Each number is 128 + 32 x the weight over its row's rms, rounded and kept within 0 to 255. Layers, rows and columns count from 0. Numbers have three digits each. The size before them is the row's rms in percent of the matrix's.

# gate: layer 14 MLP gate, 448x160, rms 0.0859, rows 136-161, columns 0-79
# up: layer 14 MLP up, 448x160, rms 0.0797, rows 136-160, columns 0-79
# down: layer 14 MLP down (transposed), 448x160, rms 0.0742, rows 136-160, columns 0-79
gate136 088:146164095107114131151097143161117122150124125134143125114101110100099163102102165132129102136117135116191122169167099216103151092145122059102158164167169107144156138148048179143116095152144109068057076166130096187137135110142173095123134113
up136 096:129121159111124109171119131121145110089100151049115155091064081113100127128124139143171063137117107111120135106090148122115107137122101115119189134168125092135124134108190124147221117125160087130114102152148135128111142121135093157137073122
down136 096:125091128101171120144130143118143153186131113190159102165116159057101189093143107127144116106095141143151201100114125130212063154133144174116118133103139159152177184167115117134123192089105177133094138085143213129096101159152097088138111143
gate137 092:109160140084073071125087151090120159138072161155146160161133126171107110100115090123130087141161083132150156192086202138101120162103149113151121134108120143104104094123170114093157116080141146138111107144175130115100097129095130161126058139
up137 100:166193129088131079147155166124162152111169185154119144111098194122132120109160133093166158129127148178146125135121137153096108125134134176086144124089083102136110133113055071076097173180175135118165094118166186107127119145148146137121106197
down137 099:074150155126175066133117098113091147200088118104175157134099104158162166116097070127173124152152190079142111169111184114122104056149148103100125167103108117090105152082143154132144110102082207143061133109109124175131080114131113138143083134
gate138 091:130160108102107138112139156101143133189178152124107118088097134111149099112081101099154085109100134164130118092141109145184156167157130096140167146141067168167130080126158094133058165139126093119126141065158115126086109120123097139117143182
up138 098:168100153099152158161160114112120091159101110121068114121116174047057152076102119100118176120112132099085161111174146115158158132153156161082098181117180126115150132076124078177164130123157072187126101172112096128147127104109086140122093131
down138 099:149199208202073123171120159121178127162139102074068140112108124092186111129174105143173107093085145095082114071162122093123086134127059151143130140138136180164150144120144125179090050153126113158149163159148144106170180174131189130123126094
gate139 101:105130152136145134127144175141110092121141116140149139156166122081084080128166083123069119126109090125091132117078128133158142145174110136132080073089069136108144134124132168112102130128088116113153086072138150165106176139124166145118201159
up139 102:148102147084131085188149090073125138127151129139105056165138143135106142119164157124144108193106124106201116142069053152109100154162128177152146096130122142086067155152186166097136168159116091102099188180123107125165139176103150136175134140
down139 101:106104183124063139150130050125078146086135151104043107162154097050076066107145134116098123135052124156070130111121111135154185145189138141152152154152144179131101132111142138043170102143122147080172141141110107156130108097121176180145079174
gate140 096:163154168148079143120135128128154132219168161142130128069126133154164132107074136155093118152122060124187111087068104133146085104148104145174179143136166146121113142166139175197135113116109110142085135127179152103050152116152066127118081130
up140 099:154169134074124158158126124150194121159113130057144098091107114116169113126140114167135178143093135148158174158087123181087158230174085149122141117135193135155126112101128156128109161144122137128114173146088158120097155115130141139140128101
down140 099:139060114094101108165162071145148165102121170109107148139134168140138090112102127123071121143147085136146134163102089090178110117119189168062156106143137114166106126099108142159110160077081081120070160114145091147143137130125080121166099128
gate141 094:074156166112130093094106159123063119170110128141053094115145127142109071144139088153119140149133066145084087114114135088112149144190123150159113053094197136132103109140143159080167087095132099172123126129128210168135165099112153138121090146
up141 098:096157134115145182089161097140144110071135067092218114138085151102125114112069138119075181169168156171117120102126110130136141161066184155155049125175165114124115138135092088133116156191078073069078158123156135082159133129111127163137101105
down141 097:072170149121080169114124095144133140159144138165081157120155115097097069141142151139118086127109108130162106112080125114091090087129133098112173178113118140175126123130140121100089147110130134160108128167122087107141181124099070142108176110
gate142 097:154116120138112086175115100150086109140093173135081166121110116142140098066115086067098095076142095119089141143130130099103109090129142142118053219092127182143095131136112141136183124102114126169063136152137120124121152070092060172101090151
up142 097:108177132157104119142149164178169152103214135174143164146153099173137154150128121131108153101128181136121160137142112096114166149190162140139102138139094117163126131168115197097150122193161169096170162076150150153134114149147136125145136056
down142 099:150099084186111142173127128086153063114066096112118150087147114130124194134151131108132117157106120142078138147155134165095164129115106097162125141082143137122107149095118152142089169134059136073161176128119142105102133135155127042105142121
gate143 098:102188145125166138120116120110094159186072132142098137137146128172073089086165113157116173122126109113079137069126150090125135141150116150133162124173073165118126173131110117114140085043064109100116142134088133135074134161108094166095079156
up143 098:120122099166180083093090039112120112146092089131152085132155111169103130105155116135130129196141122074109153145061136162121159140150151112140098132169118147120173206120083147091155113053081158113149146126160084179123111145079134125140118122
down143 094:159135086104212175130109165126137107127118119102168190132089092118159149131104142160178084093173140137101134195136112096175153086132106141126149101146180111121182116172122175156071178118169110120143105146103086155173062082081078096110182160
gate144 099:100169156121158135152101225162096109122095076191109155128163173116153092165141110135168110154103138147136149167099150053110155115083111051094142145099162119088131115158115151154146129127133141095113096125130067133073079088170074146097152133
up144 098:168168126086135146135160062101139136174222125098100125131142124100163107136106143135065109086154153136097138174148075125160132121130133084125167118154156114116132098139132122124141116193157183129094134117142137136133114075148254116095097132
down144 095:118063142099108101112117117137134179079142143057111136173111075141188124146181129175181132131146182126144084136109127118090179121114113180131153121137088153120197137135128128124124133170083136128085159140079131169151165173113093130120142181
gate145 096:113079175190122115086138188173099148168084137130065133163094062105105115163114111129136124117123104111140179132117160099149123193111117164117082133095131103148154150110068107127048185159115094130105141153134069185112131183192100124153175185
up145 087:106172144085130137111105085040097146205091084155156083114162146151160105063156111107105146125130140127130125116144131127097118106165136065155181086158150177139123092113184172113187119092184119128188130080152138135168104075169094167080120151
down145 090:111108070137061155121149127120054144134065126161166100121102087133159086120176117063128116115048150073140111070150134151110133131114087133148133093196159125122183141142081057104147162086143063148166110163092118125140136070079129145127133159
gate146 092:069128148102141165160143139101144131084058133181099116150186120139143138092147129083149178140129103161113183102122138133082110123155143105164144163169137126089081172133163165152131132128117124128115127102087154134112124073151061100108160138
up146 092:120067103109073161153134176152117197163160065077071142088123134114156148139140118092158152129121105097179103146134081114099100143148063107107161164138158122135137137097154097087072164107116086124112107117174103172140121130155134142110150163
down146 094:136101174106007111143124120104123137085145151144169173152116079162151034065079129144137135112129157113153149098144154112106085161109169112099133123105112094104083178131104144148144093120171135112127152136132097110145144147154115093142169117
gate147 110:158132119121128113106190094100118137149111124086116117052150169147116111159140106118089160186179133124141158137187129171039170157193107086171140080128126130183203136134117146089191051147086098104153126077139143097140109123142150160134160131
up147 105:163137185203154130114178134160115115143103134173144064142137180139126117086113134108064225166108114151095136124120173173152109145124128140099132102109145061132140190152096161151121147097205112054161121138119179120143102166135150103169177147
down147 105:141105124165177095107154113061122156119132166062122141121128247173142099139076135147151143086134110098115169101061052145141098129095159194089116128136096071060134124078150123134120098140142171178101165129126061163097135114122124100133111149
gate148 102:123132150133036128144169137129107167159121164107064110138165077147115174126123119130159162133162070109121189107173146158078112071111084139134133114098158141119155099193071128129090145188077107116147155191151100165083162140131097213136129181
up148 099:153114176094128132123129105152123122146105098192124176090113085092190103167072090083140088158114134110108136138071088153119081165119121139158095139125150099141111139094138143110086132155132151126115144183083088163113104091116101099119125123
down148 099:153107151079073116107157102157135112197158124168129173121074180114174064171099158076136142168118089121110083142134160085098054090192119187075188105126156132140133158116181106119072141146090080128139102120103073152142125118113164134076142174
gate149 092:122127142174079127107125094099076135093117088090113086108152118110115142105137133087147163095088129148150118118138135211097171044101176147139156069142164118125078150187100101135160044140081066159141116150096097136062126110126147128163102105
up149 093:073163100101129122169139100134141175178094120097161144132123158201134112142136057093097074122163113127114124151152117127236107212187104081142157134121122102103121083153142133160077210144104148140083165079170119104131132102081137185095161200
down149 092:114151096113149142121114055154170126110130124122115173079077080132131003110098113059116045099090147126171139162061189125159129132101102118070149110182152127193075111169094135196108106141125157101125178172143109136113146139183147141105123099
gate150 093:138164147220109135165109134082152133111114111120101117110192107158122155119137061181126107126156080157140145123079144172171106111149112116063120093123163124102104140092069108143089139146124156169166102131171125128133124137153144170079148157
up150 094:113113122157123097107101119117152104103154163089106163196132149189123160136154081092095161101164123123153104075119116111085142078164100096156109088130096152096163104174171096112163100164120069156069112188088079168122156079119098201151197126
down150 094:140103080053111115107110160127156175124153150139160053092157154122084084189151084130100144142151132130168109120154108188127146159113111160221115130067061135126123152120087147137116141089111153040123083163178161126151096203151106128132139091
gate151 101:141111184114161106171117106119129157114137062196158126099147145087103097147185126144127023182137139131098158138101111112134131122146154137114114186171162149099139124140124105144143173085091064143122114171163142110056133085166095144174124181
up151 102:144122119112143173104107106077125110133163144092149142138147132139150134138121167100079132127125128121148117082074151134116174146072158176143152187151146117144094064169084147060145102150100117117161150132084146146111148142165140156098108117
down151 103:132147157143009152120119105147150156110151121161147137111197015125122087125096124113154103087086127138158165168130094130145195138092114126130130120068120140130113135110177093131107114146127149088083130102121131146179150151143135146124146204
gate152 103:103095171130125162117158129099104106125109083160072127130129107119118164105148174109122129143098134136090139120105137085116072123135093148133101124148221109096119040152143095105114091165116101126107099115159113106060169120229105171085110119
up152 103:188112099148141119110108103142176148080155158155110099134181081155118120140137116145147085147218128130144098173055122100094096177095089136134087162153159173101109084114169152106119079083143172092136114140177115166111135127091173179112126087
down152 101:140165134145183155188153113090162132095126154071146117077159176113154117127114166056140069160119115156139072183141146120165130095142156034103102138119108137134136121102155156153116176099157129084174133124164156118064104071076160206128109108
gate153 104:124158175142144153132136097072165123089154141147067114090107094115051134149127149115135054142156118095085121177174126177175099147189064131156162126174109142185111097152096092083143142156120159098158142130157086155133137160122118119108159110
up153 106:109079150096125078123139081138131148145117149145116136129147153166173192138111108105109127122137110129092167159111169147166128135138167067105124164161118136197083130141169168120160110117168143137057104154107140095139170081129156111120175152
down153 103:087149207146099168116172075139085105119131127110085152155107148153189098135067084154163123129064118121167169121133148071106115063184097139131094093143171111124109141106100121099167068166142092144063143157072081141170153111078150096132090123
gate154 095:084147171147114126114115127111119136161076140162157073112174160104163126132081126112129142110075078129079151147095144134028148090159166157137183155147129106119142111158192070095132105191145095085124096125111128188123156119120092123146114072
up154 100:136086145084122163062155199130113153143083118132110115090137169152089121148122111142235102115110128079067050164140139100143113089153125124057141131128131137143179157149112071083100143138149129182101087148088126108114108095133159142121147108
down154 099:203101176193091117165113079137135122095132067108165115136104212131099111102171120166101145123134125135139145126099056111161110129131184126159107064063154138100135128092130194175154108102099094144128107093116119130148095137098114096182103105
gate155 094:107152145149106156131155119111154213166096131097095136133154153103067126089168131125119124123155149112158112084123144149103158198095122169142151126179163142152148132117133182071079137122180171073114082089144172090118099133120133189142078124
up155 097:158075127084173133150161113114158168109170160154162196156094167158160079111128101131107123076145135175100112123100081136160124134172145138161126105132120099092143153128122140162132155138093137099106164143185142211076136108154132143109176124
down155 097:104110112052134070103136118127117135085106102152124106113158139132127199173061089168122129109178103119105124136161122131067071161160101159083085147113200142199136078151121151122153104101097108161223162124099108104164151189106136132139109168
gate156 096:157098094144125109147117117146098142228094069180075185102080130064162113097147077176121145177103204108085114158102143134117060048122132129170088074098146121127150141145124113134112118119081181142168130166175069149119151069137112072125138136
up156 103:162100116148135121121184096157128127197115167103165128115144128211137147099078168081104151140167136136144161106137105174145117089172146114124150098122106183135141134107169133194206119142145130132107100180121128075088164136077195147103105136
down156 101:152157171181103101089186137149115137142144155160104138110122150117106144128145111177142053139101129146044148037155133152142148183096121158120166149146088157142099125084186142086165120147146091134061150161125140167135098073085146133125150141
gate157 099:093126134116133123083154143153132123106154141167133155125146143119136148180097128087089185193119085169120056172144163128117091134124107129203088100135110163145121105063113110105112150150155139164143155118129132165092095092111090133146174108
up157 105:175154121145134141084097128071164113167163165152136096152153133152116110130081111142144134164123117119132114088082132098144101177098117172125121152141101204161138117118131132101125146153150091107175143121081143128131091047130100174090161135
down157 105:104194052077200126169110089154093117137147110123113142106109220126109056095101125147135145139156142095055153104114165139156142106107156119099176121085098118176102175163136099160103196096110124176182124115119155062136132154139139155136126106
gate158 097:116136150148081084154095115092156139107054164160138159148133081159118153079124111089139125155103108088164170149137115132161117143101110097125126084123135102084113081087068147120068175099122090092082136172132118130064179117144096101144171131
up158 099:099103100102141129194093117107151107165155102138170144124098124155132171110098132134204117120123146127097084135145090121129118177126131151034093134117126081111132070094117113113104138104116112131097147097095161093111153106164148131152167132
down158 102:105154188126095121126122122140070111109106127059147137184112074163070080178124153106138095176164116129099105128134157162154139202161158110105139143116168144094092101171088136119101072115158162064160132039119178072140130128144169045141124132
gate159 111:143090145198107085065171098158140090142097124126135113124103141128108178109182062151133171148077101132226082125162138161120109103110115163116141139054156174075166122175134134073160165138142129091078102133131191141159130123193121077148122133
up159 104:194095159132112158124143128125152127152140126149079124065105077102078157120163125127119157155111128156200115164197100171102195138149156074128149179139124152110191096161130145112125131113127149073137093146182148178119122196098162108148110174
down159 101:110104092105236090197133170090118136091135117129093126095157171096086158157130184177140093118205144163089192150127132024144127133192122116130083125146092126142165139150119160173156083128141151152166108131100151181125132068100102190119122121
gate160 100:161148173121160087102179158135122123111151177172117187122161135161070079125179133110093167166111091152145129203120133140180128097168111090143153135134143166128151115135126107088164107108097175181153177128096135141169160129113141185093115162
up160 100:182156120183127129127115129116131137148187178182069161090086083141099102190086174121097151174150067120167128156151141185160086146080054189120098084098092102148157138091133086116105056133063138138091100143110128133161176085149124110077126132
down160 099:076135143071141131132117147123131169056139096140115157179078134141114112138149126132133105096174110145086166135138101062121106082104163096100108162083106131123169152093110098099124107104126132196148149096103045120172132132159172147109112114
gate161 096:098172116139130134091128138114117093144111139125078162137123145145130101075182101114080146167073077153135174110057134122173126105120219138152192098161076187081145099217134144088126132161167160114116112120184113120101088121135128112125152078